Each number is 500 + 40 x the weight over its row's rms, rounded and kept within 0 to 999. Layers, rows and columns count from 0. Numbers have three digits each. The size before them is the row's rms in percent of the matrix's.

# down: layer 2 MLP down (transposed), 768x192, rms 0.173, rows 565-664, columns 64-127
# up: layer 2 MLP up, 768x192, rms 0.187, rows 566-665, columns 64-127
down565 101:435524517502517451478535388443505520512539492500454477518424556455469463455540543541441536470416516453431525520530446557533490522424458536494454436520436439508538510510519501500525488508548482
up566 105:496514543566447560523566446562481450444496532497498491469475482484542523475435442508484488542482497519493530489519531540433505470516544454533435492458559537479492442480506477475525415489521471
down566 111:518488493457507499448553525478501446568544555485558472572472469466480529443467511443574548521525446491480448521479520483484530520498503494506497491522512506472413503612489498485452505549498500
up567 096:516538458400486552528487534474477446461491535540425527492454504577509439448524444486458460533477523448547475502526572466538494463470478468521475458519487532506426543462517453548455533501493479
down567 088:521497519563593537466493490585477555521567431538490568467530505495537511490531541506474458533468539440517475602499561524511455569417535527540496540526528464501464567509525522512489521550457529
up568 110:468539499561471487483509509505510509365557473507474555500479556500592533474478452484552489533532515481516503553485516488438592467506593507481492489497489538450555580497482458518470445447497531
down568 121:525498488452477472514572517424484492455511481494527510519506560523507489530468563527477500498543453452508473471504531461529553521472437492579473558492570460520526519573510589460515485563502564
up569 102:505532494505515528485498530613420496522512518442498589477507488522461515527478536519490523492483437483453508443407541507497488514473415473478478554474469537418528455525528470537542476439441508
down569 097:579456450494508522494460486503443514512452521507476495486479490472522490573486489483492500552487504543417513401497482481435458489525424451521558570544471448482445544455508480580520450518436520
up570 100:520510469506533500478457562564499505477540539479519505510506531552500484522502555531530473509481585520480484552419549475511501567526574513499441524494547492508421498570537484545555480506451471
down570 096:476464433521567514506476461471491513485505429417557512518474544490546545461436522543573546576518461456503514439451434529391506511544494523456485417463493475542511494507456476472473505470529499
up571 108:505550522474453457466522474423429538488493436501467527459598482515536419510469476455537430522508516460508459528467555512397490553510499500419492502473466461447473560428508522498520509513521501
down571 109:520528546492543529529521478517492481482447439531479521516587480580588523479530521582514476588510517507449484474457535569508494479533508531502510462516444564502486500536503493531448496516487471
up572 102:495484505509566474550528428427511555500496490496593587513564548475476534542487461445522414453551477538570529490473474503516479520468465527515466569546504427535499500597496540403461514584433510
down572 113:506482534512542503468489557544533544533605522461530581524487460510488531485499459475507479514462531467541426536499532487465535480477509370445482485471545489432507494553528464507489567470536515
up573 095:543566438532480532512476432479495413425514548449457489581482504552528478555515508575519539496480530532510442499554475526549514500564519451448513485558546512400524479460520537482511435500475498
down573 091:431453458477503616505517444463451563525532515521445547536484480549473456479477480489477487454527490494479591533510498485533510408432426536498486473518563475469554450504495529466553457488499510
up574 079:550517479539523519485507452454579530499501457444535487467453449559431563460567563502415510513547464482449541505499510507480444495540395579524553546439552491493439523456488471506432490499451470
down574 075:525549516508539553498509488521535599498472433505571490503446504461521525448466520514577472473482467559505613525555541498515465471594577543524497500483500483495532439530492500507469521571482474
up575 096:506559475565514459456469506564526475518557527451498491509475546528454594497502429499450531552494511491549563552475548476520455458559433511530534480475491514494504530536515393518515521527452463
down575 090:474528575530529444476531506488571495520492486468484475433423576544544534443480439532509487474436546486497531441521500508554511418494487505485495427502441471533605550562472493463531524513490469
up576 084:425472505486509453468489465534521444438558460535496475528515459552511561456510508528520410478487474503486542557570473457539508533521492506462542497486522481457515524436508554488536472441441444
down576 078:514460476555475522432507472424463554478500486506573533508495526495514463469581530469524483520537499537556510465612527516481459503501469454498502502529573470360470481467510491459583498486432489
up577 097:506523503531549368547451478490524487457511523435546564479599467437582519414533500536550501498482449555495463511464524456551468510451459468522539482451510509522578504428489414528547546528476574
down577 096:511453584522488497566429478511528460509472511502481524509448571489559485422495556528491495496455416540555431508480522521524545507449527469517495485452503531485503530488512512502449510469454516
up578 113:527519524531466574538523547542543481515516526499437470492460522463425495472517523456530488495552523509535506579484546535482545506460566490489463475418463375452471529498507505500505502530508449
down578 112:494507446474511512487417456496472485481553423479522468547521481447514476530514485447425467531526456413543443488522538443554581428475445527528496527541570501541497498550550468502480546548479466
up579 099:467469478522451420536547476534510501512514470507547474490496453480535474510485547420472554528529510524505469488489620509468505417519500543535479505474538533460495481546521485568453503533488495
down579 106:509455505555468559465448464569503567491495562574469461562390532446492436519530524480538528500559536485476518479577501530486509502458461550527486529503423471453399468522510597511485467516518476
up580 098:498465501497487531501550532521444493468516508542491486414481506582547454576509481474540528492579539493428472510537541468504483557528564481520470491484504460559483430553513576498550462538494393
down580 090:551474428513514547565465488436530563527472575472467531506473547568519558438531549463507533559517504543491546473498531493509507521470470449502509474486510533474521552493503518575440533597588485
up581 117:503527505613554492503490498528490497503512418481551487484520459499559527508506537496472537513553537480498479449462477577497424455513473424502508443480483518488459497453581483566538525526497467
down581 121:505530509456407444526513398475548489506467497531374435503462448463462462507561540469537518580515550537451525517504546475459457497525523464497484544507480514481447495572508520541472524474525599
up582 115:508450500498495522534468514571464477437530483479448455481475467475478470486590449517495498470464473506420500496546513553531483542470528535561486538511586466464507513457436549454408563513438455
down582 101:453543544533424491500539398517460482495488507555448531530493537446426493468533494525472531487592486487509495469491469486443542491515509473437473564432415450487526495526498481579505460510535521
up583 098:582549477466520482512532501490476472444505540483487484440527564379491503517575520389558539512496455480537466468489477542580443445509488594493473540548538495554478515488453468568531498514479492
down583 101:467497487479526470520538440525499543470454515492547522512559466552534601513501500424383551535472513563514529490523423544494422544498580486573504482492533568477524554560488567473479501498486497
up584 109:473468539533537500500534457493477494506544478555499543429523465401550533576482501509430503593559510561460489532500493566493509463479507435516466543511535489487459537506493508384428504510439447
down584 106:564513501438513494569420467466450479504472576524518548588408532523436455437481572442482464530498501454500482500516497510533488473462468454532540550479485551542559468508499455443508484393479543
up585 101:437562547544548483578511540514499457545497514426466522528517464488437534466459573588520503496509420502513515460429480542548448484472472563528483468518509524493530520534589529522460420459501572
down585 103:483499512500539488435543544509519471511575543520487460549529587514520453566479460486493481547510502483523545517452489547463488515514558553505408489597467486558551530447505536511533507461483466
up586 102:492456520495502510476504447457561461518451459555487483569443507527533459511570493452503473487558411528459433503445451483456427491503514453546506489510430504419509491451504435545476434462397519
down586 101:482494507553493531470521584469544458591490420472572515562576485500492481467445521497495532500419565517535478545484530528422516515523536504528536474528566458549480513478621554501498536413540512
up587 101:552480491498517482520567543471535499487508532450479560485551555473532489466561495509487433461502489440485490488458494452545546522467506490464557518502481534382525426448483580459541478521479445
down587 109:379503500517489549463463514514469498487479476536571552497508481503469480459443533497492540456520487463572448483473512543545451544412472548525523534497513422504477485474482474452470498520545483
up588 087:485572449537497494549539446538554520525504442485433535432460518558499492464505575483468503537529399515458554487483623495494461429491489429500536476539465542464497534507447484579504523508540480
down588 106:522504505503446501498476502464480490464491488519508496531554493472529498455535568512498510484472595549512542478523426485553464476502382508472459425464496527468470495486487602480477539596500418
up589 095:466479508485496521555552522450536520566535438495466471537480456521495441435460585521501469484460443458527495450472507545565476522442464473588473527454425520448544505489486479506573492423529492
down589 092:399562493564454518588526506547484528413533520423498451472473483438462469525439532553562545508540508504513572507493457536482521482533505534468573586521527481549504479438510494512493513525498534
up590 098:446488548525614528532513546517586487450543552536457510414422537394559509523520474489538528428473470502512513491491524493582522382594490439513501442565529536458502554511420486457526494498526525
down590 096:475475530464470479496528460483518507546495533507440438567490430460501500538479453484535583541421534501488493541434494510462541529514500546439455543446465512513560478499484473526492512441615532
up591 110:548487518464478470557511502550526457462470557523501426461526525470546508500476476406501464484429534513532497549507505501559527529514540498461520422532496520482491480418468560459397499532504535
down591 117:509506516520420480459555503603495535461496531413462506464462527514486480540559505440554457450470506487455457537510463476501496544517523535535505431492458520426469518562485529495560537513556470
up592 109:530464535496536463493471411451516556538532469467534449485532448479506498608479407470534465456559464479498524466529458476462487485566504488586545437606461542454468506542429478455505475513535529
down592 103:552474445459530531536466509539587529490535488514535545502405548518496515539495519573499490477578538522516524540530442512519500485451502529497585528538561542431490534471459545475525509555446475
up593 103:476453493427483510475463507495481442528500436470528424476547487492539439528489476520474488511487505439535587544524486493517514542503481476534485479482476472576446531506497527480509438386567505
down593 119:473460474531460500524530436537485464498451523502479551490527541484408476464550414510482432444535512475464485543541583470443534576519445511503545525530546523512522445498480543470519450535454421
up594 103:518498493567557444493443394476475579445433420500477518452580537460425543535547535593474538485476597468463507453537476568494478500579444502434518514531581448526474528526511537513460504480501473
down594 097:505536485557484456561456517482493562442438431504514488542481504515474558515482501476450564534520537519434451506588498518547526460492571517446529493459480503549500496516468575451465518538484515
up595 093:520531489479461498495485498549491529541536478503532523539502461552463482447575447539552487445462498486538613494491505474462475459498554553484514513477468482516457515523496488552506515547599472
down595 094:479499493526505424493487475489515453426517523555500537606546444516444498484458464475490483498441502503518541524539559533487447486561512519519451542557454540515452440522506431515498473512501489
up596 118:474516515476495523480528450499502534586490439443477569506569474495540544485513536409476493537456591531551522469468463495506484538436463578457487532499524461518501473531562552496466531477494417
down596 118:471552434509555548455513531464479562453504573515474500550453464510534410486520463515544529530514519454525524537490393406517488479477489471476532409538595530533462464463493466506498433446534467
up597 119:440509540533501431542549450497466530541565475489537518536461513527461447531523513526505418561506598452458442475539505439425458442495536482524494542433481483457505460484397502489522452508480485
down597 121:491449524548458513559462430505487496533510505452517461533552493520516491439425431501483503504594544430471527555552501539482504494548620535574429474483538530529481524555465544516481552547432542
up598 105:484527547500537518442508485453466500506528495431547594498514569530490503493486507521500487485462517531498502566551455428487414573558464442518453455509516451495548538562575499511507563531506545
down598 104:591521502404461531483525433472465483459500508502503517464515500559502514502515505515453554616531485494521465545500541484578461541504517442541553485523524531510475615505482501516500504490525425
up599 095:404520523533447478538537501488534533493445514495555484519590492407559436484399482478413467532506496506523574521534488538546528513511512513556415474551520539475528452503462551562454534547608450
down599 092:473519493570447500513464526454511457464543578470532458526560459505515473509472504473465431556530477482479499506473535531523499536526486511517431502509511447477485514484494389501433450526480482
up600 109:509467465510467463450555526579555510513559450540459490457512448525532514533530478540468491512521485458496473506446489489468520530495449391515477528422483489527485562509496533461526409461434416
down600 108:448516500504480558529481465470522453445534528480459408492510487467514446523509442540503431485519571535490519428456488492509614426468491449496428484469508498515476514467525498485467487466515490
up601 092:531528475446514455487529507521394527559461446515501518478479517547552491444470491545475454549511543503498517454555506419502481468500521529555533478514547530503451469538472495487499498504412453
down601 087:498463471499512438525490472504490508466486435550477545455433500516453521530514535460519467575515479450435480521504501388547549448447420478550495415494502492552542552458519446503443457473479503
up602 097:549480510474474520509539462548481451498509511525536576482528458483518487524483443525453473546486531499481484494491476527575328440525521480450518462484537484580486490496512432511510541445514518
down602 106:488499522518504470484484537413561466466468546477508510504531455466475519368543509534527489471504427458464496547497496520450559521446365520554470443542554561389470433458516535470483491469454455
up603 102:549465552538493510456523446519453550502538497501459474410527415447510464527476528498513494491528474522503469520537514486506429501563558504533466477534474461491503475522500578458489582517526544
down603 101:567554519407593532504506522406503509532515553594465550520488555489442485534439496447486557491560538553470504494572471525498503555502522424528532456498518572516509447481472434566485466462447490
up604 101:463545535495516501498470556448580388463513515461442533480511582543541446437536505421554488424499535466454484563485490500510504414527537475494494491530506505498559439485569509487478535571385506
down604 095:526528493487498429477503480484595504543498503596450469484515552423518574504552524531463479516541528499473486580594536474527430502489530549496495559488455493468457462506518472466532543478483557
up605 112:496480502585555514518486488537554524476512518500444446484529476493487548535510488531527468457512511536523440493463435503503466475543585495541568452557523479461426507494561514491485454515489495
down605 096:571486476483547476464455521489464481503529536512573492525497546474420472523523499503473573549481551541459502528497484489486370532507443457529557470467492562495481510512480582484495553470540561
up606 104:487462482549497426534488481537515391496532453545526467472476469452543595516538476440465468487470447500462452462425586480525494472530502507484489554497534463462509524471499484513566399427485505
down606 094:529587495468493465535522485423482532539502539461506418517499515524467536589494472512442593510561462430548565441505477513502534564541463489480447596453535549556460572511495567488456556503502542
up607 090:465494451494457455510504522487457498548484574498465500481557458539478472477518455518459493511473508510515526511384478531489422453482473515516514499455557503536515424450581500462473555515500467
down607 100:508446553466544473517491501480512560412494470537498481476437524482477468474454510506575435479542473534516491511562429461524488563518479504473488498512495478475533524510452450459579469550499444
up608 106:517479454547544484512509501556547462495549469443480506485422482533484456418456448507523486438421480561541500543484489424541442517536429575482486525506512517487451483477472577510474505451486530
down608 101:525478462452568557495481513548545455545456455510476555533393532511479461499464519528540473434446488561496470483482482428499501457557478540523523486538458569512349483564508535540479529502457482
up609 092:461492498442529510501514481523517485487520503477488519479466504568445507486467488468437468550489503490416454532547476522427510509547492442500532545533526471591543527511575547469441539407557456
down609 101:515551488500437459463533454513498432455523495500482508548524474551535487559524589496534478473480462531560569513464491520524492499529510506535455537589557514502498412515485459531434470535444463
up610 103:557522501562476456423477514498561488537500522500481546550533465465492536487554412518492548455531510524453484489482537502482567494578519493473539513491493391513492507488457440499519502521486478
down610 101:522562612523528429483513531511522512495497602532497500454548483480534440413521533495542602507503470444494509531512476486470485543395471472452560510534520434500453521536518517498500532482521442
up611 092:471497524521481510520535471591462503499554521555474472498509542489507493493493558464525506510519510399438545537513519519546546478504436547483478550525504514498563475428465464507439498572574466
down611 088:564544480548538514532468521487506540513511539563483486525421552507429485604536488470479478511560501525452541526582563522449482515550459550502483490548501467509504496496508480429460479498481506
up612 086:498547448524485496458541465447447474479439410522479515517452467537472477546492489487522510464531534495480500509481534517518458429490496491520513524507510576539455450452538494440498549485478479
down612 089:486546496478473544495431470474465523524513491557475435543434489492547526482582483511457532571476546555431546502456500486537436461556531447455575586472483442502406490465486412449545505573556507
up613 084:533485541534510462556502529518454444502570507531514531446453525463513452480448544441523491488557524429570605528493475513470491466443469466488442499492539436483450509463472506487511500434549578
down613 087:519424493465530501555478541519484529489447446537492445461505519478529509528433438565474523471469488518458504466467461502475415489500476473503546515549445476477468502485483538413494576472544575
up614 082:527551462553501406515529492551458462481525505512552526503508527495446411499520539514498473562560565435434471468544462495498493475455460544501508455443427558480507492435489515472523497414528561
down614 074:508500452498574529540457578548510458488478463459578487549465571505532501470452389516505460436493449503530474484546487533530494433507555498482513499547511553459559516528570510503444486475521483
up615 092:525501500506530429490513502575427468496525454465509447484506488468482449525468517495523490537487468445539567493513514477478580528479480582544560420516513479444494504441503527547582471461438508
down615 085:464465490460543656521471515472518574503526522518488462554459514576535549449498508555470508441483466472465580502470511463548523422537421477455469488582515543511546477589535555498530469515504477
up616 106:474503523507514461465503403537474463452455540409489494487500563508405445551548515468490465522525425474469456498436522562428422428517498474528571541504545503464505528496482472494529520479538459
down616 100:565510453562441536445417468484457524438403517525582538526455511637534465476536495550504531463501447444534542497530491439455484428487495531549505506549454498470500442517513519516500451455496488
up617 099:451501540464500453516502413526568462489457541516473454461471508433528499526556399562491580526508474456469451554583537501478512538514525559510500527559544544513501473414514487532486523511559499
down617 090:470503519440515532476516515539461586551466567542563485498520475487536469545599491469507555509448482499538491557456526526484483494505517599462486484438524559512513465486478449476493485502473509
up618 105:500508469548483489441506497499557594535460561528508511454515493561539573466509462540498466511559557492491504503496551510538487522520532497489546519466566543496462526487500466542585518490532466
down618 100:419483498520505524471487511488412438594464472453558448537619492550462536517517500516490500498513464509496437473491513485463498599504423513555500494499491451515474518437543549559503550528487522
up619 104:423528568501530541486546448504440457546485495519529571495456535475480449463475518463559545436559515458426581522537529466534516454597460516560520484468510483448473492496497461538540461507495493
down619 102:459480468537500499483468544553487463505523534455513527476571462520532492521493448572448600513434548544516470433485558441472509574473567466526535507460469468501462515533482537435512554542480546
up620 105:490510538557485430483482523532549504516555462549570481528501472522493478439495488526516569503472546440552510548461438525556473529487472474568512570493437452564514469517459495528408588509498487
down620 103:467465585483504518559519484496490465472532485515503508484492573479500502452473576502552495404477504489409502479496524605570518518526464508487477538543509570399500556476460451477521531491450440
up621 098:457399450476520492522482498501604506481444498546515532492446509475502482509493478518515489451496435464485454535503448502528530487429497508455523552514561495380486498513550463551468465512466538
down621 100:525486486502504516437474460458450527478523554553570428436563525507575510493479466390488464573513549455530521540536525564585547478526449490471518518512430447431495474519488441444499501425444543
up622 110:505475543549459453421477500559543471484480554490481522427527520504577551499434488397532490452516604592447463461515506494535455494497565576467482485561570433502536525541498517483486484502480519
down622 109:523554444562561468553621598489481523536493515470560555512532512468464413478468484474482522518493440498551514610476617483465510509561500504514519529473445530471505545538505534463477564537511454
up623 101:521512608503471498521557523514536516487483500462510546524531522450585499476559542608450568486469494471499506526459488517491469518472512521448424516508466489483467530507552485510584458441497542
down623 106:517523508541428407532464514456466452502504457560545512475527411524470560462558528526440537463518455547542512517469549485505469469438526475607466442526536466465547546501497458493549582570509503
up624 106:494494448511467403500493496555521440481495447523510558497491508452502433521487499561579447491508520628553518568545567598483518537534509428546493519440522539573435503540556466533487494542451536
down624 106:425497474498476459451495439519428462520540459516550593504460473472575545516504445489549558497501516495485568509467543545523507510513485482504496448433443515499510542509533432492555529567541506
up625 095:487542463434498483505532485552502502552548511418465559491563514482497428518548509473486505514538562435518496518442582538499529486466542477538463494532530514525496437627435448557549478483457475
down625 112:511527518501491473436541497553486563538483470509410541528498505512516449484597490532457526424522505506513516477549480484478518583537474489449462545548468482468546444465574462465456473421478460
up626 105:559450471528532531478513538507522515459530422498585453536541535499455530490555488563535484499496543537524513455442466501482413524497505497496514495547569488425488470469481459470517514458517507
down626 095:517526523456519524557571535411606455427514521486472494506460549446458504551508483526503453517460598490550473512447486509459556542485506504511512414473462533506523456535516515437516495438506486
up627 098:570513461477560463491496469470635539539519532537464438563503464549487495545526504480443471537441459497574530535483477526497429593451448454488472564537514502499512517589506545547488463496459460
down627 089:490426550509515544601500510481408514535513523526528517513467503504537495451516525475519445532535530454489498510519527494459583450486505511538512490502491564436494456552486487548496513457548473
up628 100:364584476513488484560479429459502522504513432469501533503485431561507486544439493592526429456495516500563438482491506552479512438453488533445513506540458535453532579534518508454508499487504443
down628 104:494491424505489481470453487468516591459488423502472499507499475491530498520489508526421528491425502481448475488480522534448457466511538376522577503476454525582575539535506503484536470511576521
up629 101:531513532551445525484560503508541473473503475509506475491546432494484538484518491460494521525469483503435445572486450513541520446516541483544491488526496600545512512509495457465480499539435482
down629 104:441523487513564525465510508444520531538508438451476484547611527452502461479534514463502462526490499556523396479506523484495570494565517476506561506490521533559503462495521498417489485455500505
up630 096:505493507435556428490547450483484559498499509520546500493405516463568518521502482530530429524523536488563420443475457486515523576446523458548510454564588430487504464502545493471508516538511510
down630 099:484510473540525530480522488524501486473518506551593580490537499498496554487523472520517474518491553513484517478532515533453449500521423523496516487522422566490457445495506519524450611565517476
up631 103:548473505485510518535467498520467598471484455532500469523529541481523507598515581446544478514543538556549473463549463417479502484488449511508473480517588447525430470496485507522477511466504546
down631 100:462486510491541484499518499496496487563522466524538515420460498479523497451516525480477452481548488468467488449518501525506493500466519546474494502487481511587535464488562420601471554483461442
up632 096:531531543504510524550482512571532455465493514487511566477490432493522561467485485480551460496501450522578437518475444481475409484503441466442463547505504504519482488467502530530535474544505502
down632 100:480442487588614551578597513538475509481527494522543550498525479507490538499517505526474425558500501459564512526471473499441526480472507457510501521516460475415492537414488466521539443490422530
up633 079:459541519497517499507534528535517558499477514502505537529496469521465418454555488479484585538544538490440476493440521477520521531433517463529479418424544572448492588480491512547463530530555507
down633 073:496464535540522529442504566517487611485477458441508412537527546474523516498523463462517503455447479515537541486511470523481506436569515536546504553567499422530645508486500525494481549497492523
up634 093:534555509537531414473536527491525543472485445545450457477495545516497468481488504458493489435527468540540487546415496571587483463496483552504531448545471492520493483533564578476473512533490511
down634 094:456554515547494437505469483475484504533487492496474509510493490441540451447457451464494524467494477460456461501506514482443480539527556478475584474529500539558422497492516482459510549531528505
up635 084:487521543532467581486436526583393574492474509487472438498485574453505470473491497530556500592500521541452504540402500525524475441519512460508500479497492552530442585492509490547505595520475461
down635 085:514489484479500506473514484524519525531491473438570477519497572514464491497502454573542459466476419518524529457471513513495504474508409505550531568519527491519548491466571547573433431512533474
up636 097:549548488477486443487494511437490524509499478499498507567551532575494475532533497522473484542491510501474523472478508533473460584534564490593486465508505478546590524487526499486502490505471508
down636 093:506481552540437472528482514481458452500555457534497490474500449538511449553518547502502461481522525479501430487482489514468504452452472511553495504604550494529507424524598460529550544492472497
up637 102:525497546537483520426554482496483480458513554405446454474571497499506480493438482441545510511514447456478403566510435476558475465495506529532481486514465435428545435432577503503475525508492490
down637 096:445487542526424577447463551534529511527432464430547469452537521534488557437511486501460566535483492532487546496424557422594565473471514493461547446519535543479482473550473462494484520484525492
up638 091:476495539494612448469520495497492526513491464466532560466500506484496594523473512500445441486508465533446547444399527479526386553538465458530470553525457528574471494536543519505535526560508493
down638 104:555487573461540567527425500510486484470475490480532586577441491501502565523485554472519451560484472470510542488505529462477464539482510484504507490528477496493512474542511468534510518511534563
up639 085:476477489401543421533515471512479619534480467489526487483563590522546424488537492528527526468494495483531532522601474540527474431546464518537602477540575569417474498540487526512514429461504544
down639 084:479548570483464461489470597486548559501572575584525454467531483525557513520533479446495536451508480525511472499518421554539471424483481521471477484445512518498428489501547532412508423469522526
up640 097:522543559485486508500509509518530474538549483459523500508552570474521492460456525524549553495483428581514516470396482518509471510580525412556546467529544442459532513420482523483497452488484502
down640 089:496519504481482488491501534448536508530511534458493465536445573499545503498458548475509587482470504530493467436418506491443478473498535470491485546511509476508493526490544517456519563510567477
up641 118:551518570517412462545531552478477481551531435495480502527466495559474458524513511533521510568569430484537500567556486449512405515454525473481426478411512537522496542545506480476520429455490506
down641 110:497520511477494558523526470540480543555501460512527485493471536520505535625540528504507573533509514463537546498511567541470443538565499404500514533460481487461570501516492500555545468493546477
up642 115:486471484491583544484477471465495508515477497444449536558562502416439500512445479402498455545524496445485506557524555458429464506502525494531424524474592380489551488510508478583509481569479444
down642 101:498498518465504411486459543492495518491524532461502481606458487570466536414510439472519493495500470525478501482523522481428460513531435483445472549531449463471472454484512436449433509527541493
up643 097:518500519547469475509546532531545479424571547534406549423552521439452491481515538589526540488444515521552505511538518483498550540485494501459504544452523591505599531482536530521504479418500509
down643 086:516467519548524586467558493501500490522480489477483521550469555503523523466498513448469452468501469569588471530608478528455439453543478502487554505476517470494490477478447543497513401497429425
up644 102:550522546467473472503478449521469493500522467441443492486554489533470544424483513500491481479541451456454525485487533448540450525466464462517461501505534510425494515563513479610517471475529533
down644 093:543491416487489512425440543571586612474483453525470586514489478590474541515482525470528507498518536495488494475490576490504550535476546474543473458492543475499463552440526558478478493497489453
up645 105:498481441531559493425472496491582469420453511453518532465554489546443467455521484478490476520452566498484503495496473549522559515522403423451521474490537493519459526441576456494468511475502466
down645 108:502481532467433486505483487455436489521538493480513462539489545432539503567424511479527528563518472456535530510526470505492434495434518561506499541491430540476470444482468450489538489521472497
up646 128:540493482502506479475533490444524474427524545521497586447514494569515497478460475503534491501436514556569532494464463506469534553526581442491461590520526436429534490485528483468503493458544497
down646 111:535465516503502473467538570527449477479476543542454517422525434472506532553482467499579527506432555509484538508484481503461519490538505482433408534549501460500487611474471447560488581454565447
up647 085:498521537491531407497475450472516478469490474471427516402540479550502478478480549399495542464495630490480488495502492439488520443487492550531485465583490539517504477509495543496557444531534449
down647 090:601519522575455519520517521503454482497420462537505472485473585507495514500480455486458508542484479523501460477473531519460462513501564474512497532455517517533486584535543505518525519427473517
up648 079:504546532580470476506562472575441537505510495478612509559486430532472498540517576588477441493548503479471481564465577491485603625516473494461484504434496560534502587486447545482491504489460465
down648 083:520506456554496592495505442485451564513456541413480592519551564501529492468491427471556459438542509590531522472504483575509440503510536463534486523540443501491474471483513509534530533569467551
up649 102:559496570450514527514502509466508457445427564587492469524498551552476485443516448502520556459573535501499518501501483511502516483518500525479538501541491498473526496536517521563442516513426487
down649 090:502509438548508435539517552522517409523504498568572555492481538575446433601467470537519443453520532462564445468477552461440530570506466492524490469442477507518526521559498536487473522517445480
up650 079:521401428478495526573554468478494438590487500431493473504435511486498587527458470467495521516522445483529511501596407545499578500482464496527495465590574460452525490548513512471497449482489520
down650 086:499563550558571526526487479504566514514557468437459477477590462477490456519453465490486516479521524536449533483418533525569426526442543500508470570508505483480542481453490492511513530456497497
up651 101:525462513519515543492523474494443494536555513420475538545508532508458563395550474468416447578527573430520500508489435557478476532471544462519525574508501469499453470534453536485458451496511511
down651 107:514506535535463495430508451533498523494514473513506467442502558592589494460562556438539515501497552492463572456529479575526472523494533503522519426474531512480474447520507495501531439468530401
up652 082:568499483483475570489449463471562547558491451509601450524533451485514564441519551449513482411531432540511477494531479468501458442463429570505503515459541506473550514515510454501487446530513592
down652 098:510473563475512396463530501534446504500478553493509470409490495477405497511469506485502413549457551575483533555448550468540493496499536489445479531520469478604411443557482513547551490469476446
up653 072:493462545526418574451441489476527514474606466577488467576453494467467510484465487442488455488568535491463565447457596452499505456516599466479537499441472507487475432480501427553450497523537556
down653 067:491488458463523508449498463534494538482522412494569491550493486405474470481441469473492463419506502503510580488512512542538414388529528477506508512526528521418490422503490447551475442491522455
up654 102:502509513580566549428583519487468472553470552525529536461500481502534544543462450420520518515501501530527498534442518496505467543508506501513456480508504482488624519491580468520571518538463492
down654 110:554518443429471511456471394454481522514487511519431453508532486495475514475518457496505490577469513499447520449585507441518520535486503440466495487472510494469510537496404498471464449547514557
up655 074:549450530492448503513462474489491445520513512492438487621466521562480565503536507450540568475483527479491483495534533513502538523489487484523517456461478470502425480460521454470451514518540505
down655 072:487455477488517483472492499476447474478412431442508547517516563511472493509444429516512503373506409532501485513536494556530475421501561487554459511582439427498600461503494442523510560455469475
up656 082:509450543537557491468469533503510448428515459486453502526451516552517470536539556567518432465498482542555521529500528504638487531485518504524486422494503480523419522526498407539478471491561498
down656 078:524512474515524558487528473472427534469500497493477497529533566506549471449513455494539576426488481535533565565525579498557521581587499404553445487514508505469481533489455455560488498593572527
up657 113:517529510499538524499499457464419464438489494544443499449534424451460498439539560518533548526476522548536471479566489540474516494514525478539525476535510488524428500526483489517497516510574513
down657 106:477550489489475531448462430564557500543510526517419584438478494425501557524450487497534521538453452535465404530530530540580478429528553502493490463489434417582572507562464535496462565489538550
up658 091:487515464458531560442544515561489440427440491430525459484450509478474462565542482450526504556440494533523533484566502489474494553458445511548467514504498520497548460535435432506509508548471519
down658 094:488506485516487541556516514485490462462461514578505497444457428470467483518470500514569468531445529499597486524574489479532496523436510534473565447472570469516486540526406480544488520484470421
up659 101:559534452521493446442496427490429491505422389434455532538537488512457504497515486455490545543545523449499486531489508489489436548531524479570535443443511542528531496527559490594492569524569519
down659 102:492497545457495493477512401541526473503511482507533502485426470522513476538512534527466444559477446473580487512533512491544506412486482525494471519561492507472507501493516476444492474448455505
up660 106:591534582594495416465516473504514453455563531437531489438473565486512537557477464484536494509548485447525544479492465544495504474452527500573488448475475512497543500482504509453494495479403502
down660 115:491514520504525496529528515539572532438522469469567517496459537509511511467451542522530458470460461477524482480534521515597473494488526528407524446482516480515486464486514511462501493458509513
up661 106:480480446466444512524501455541503541469438448531511506512447484494507530548521462463548504504536477498527459507526498497476534495572528571474469513438566473496518552505488536552469522505504447
down661 094:483522549468519511519477534539529488550489414476456439530397505519483546503528571494536491463499511517519493486537531493494524546523510539435540574499538462461483446512490473508467544532469524
up662 105:550498548494454523446489501516477530534422373533527496518448526473532527558544488449455500563514471452465497556524538486489494461482484501546446505517483477577467492562505532484531489530531491
down662 114:540528510502524426462554419510455513490457541540489433489511573528428500532574558556487450531566463483506492536521499542555536495604478462562528491479510513513491555458480506537528496550441492
up663 109:526527496545536514451581459537530430433424524399450551478511507483429455551524456605507521476510464502397510595482517438442485488523536521526562525570502555506507501425499478537489531495566501
down663 097:536443518495497500595488519505454560449504542489422470470435493617515570575457491568481577549477506485422524431542519527504466462517487480481540555538512503446536509570546480509460530505464527
up664 089:532479523468486481490428515509482440490477480464546506506529549584496458495516552560522544493543465447496510527519507426432368499519512498527544538515510507520413504496443428530531482512513468
down664 087:536539431478503501548507462519576517448437525489468436493455568465494505503491452558466520460502541507476479536427507592495469515556421407541515545486514444487547483473494485497454457457513502
up665 102:532475525464531538466519606551535457568471440526497500530491576505466547421507483522471387495519516515539511480459509470485445578440521499479504517476582448419486561540546465495488524509556477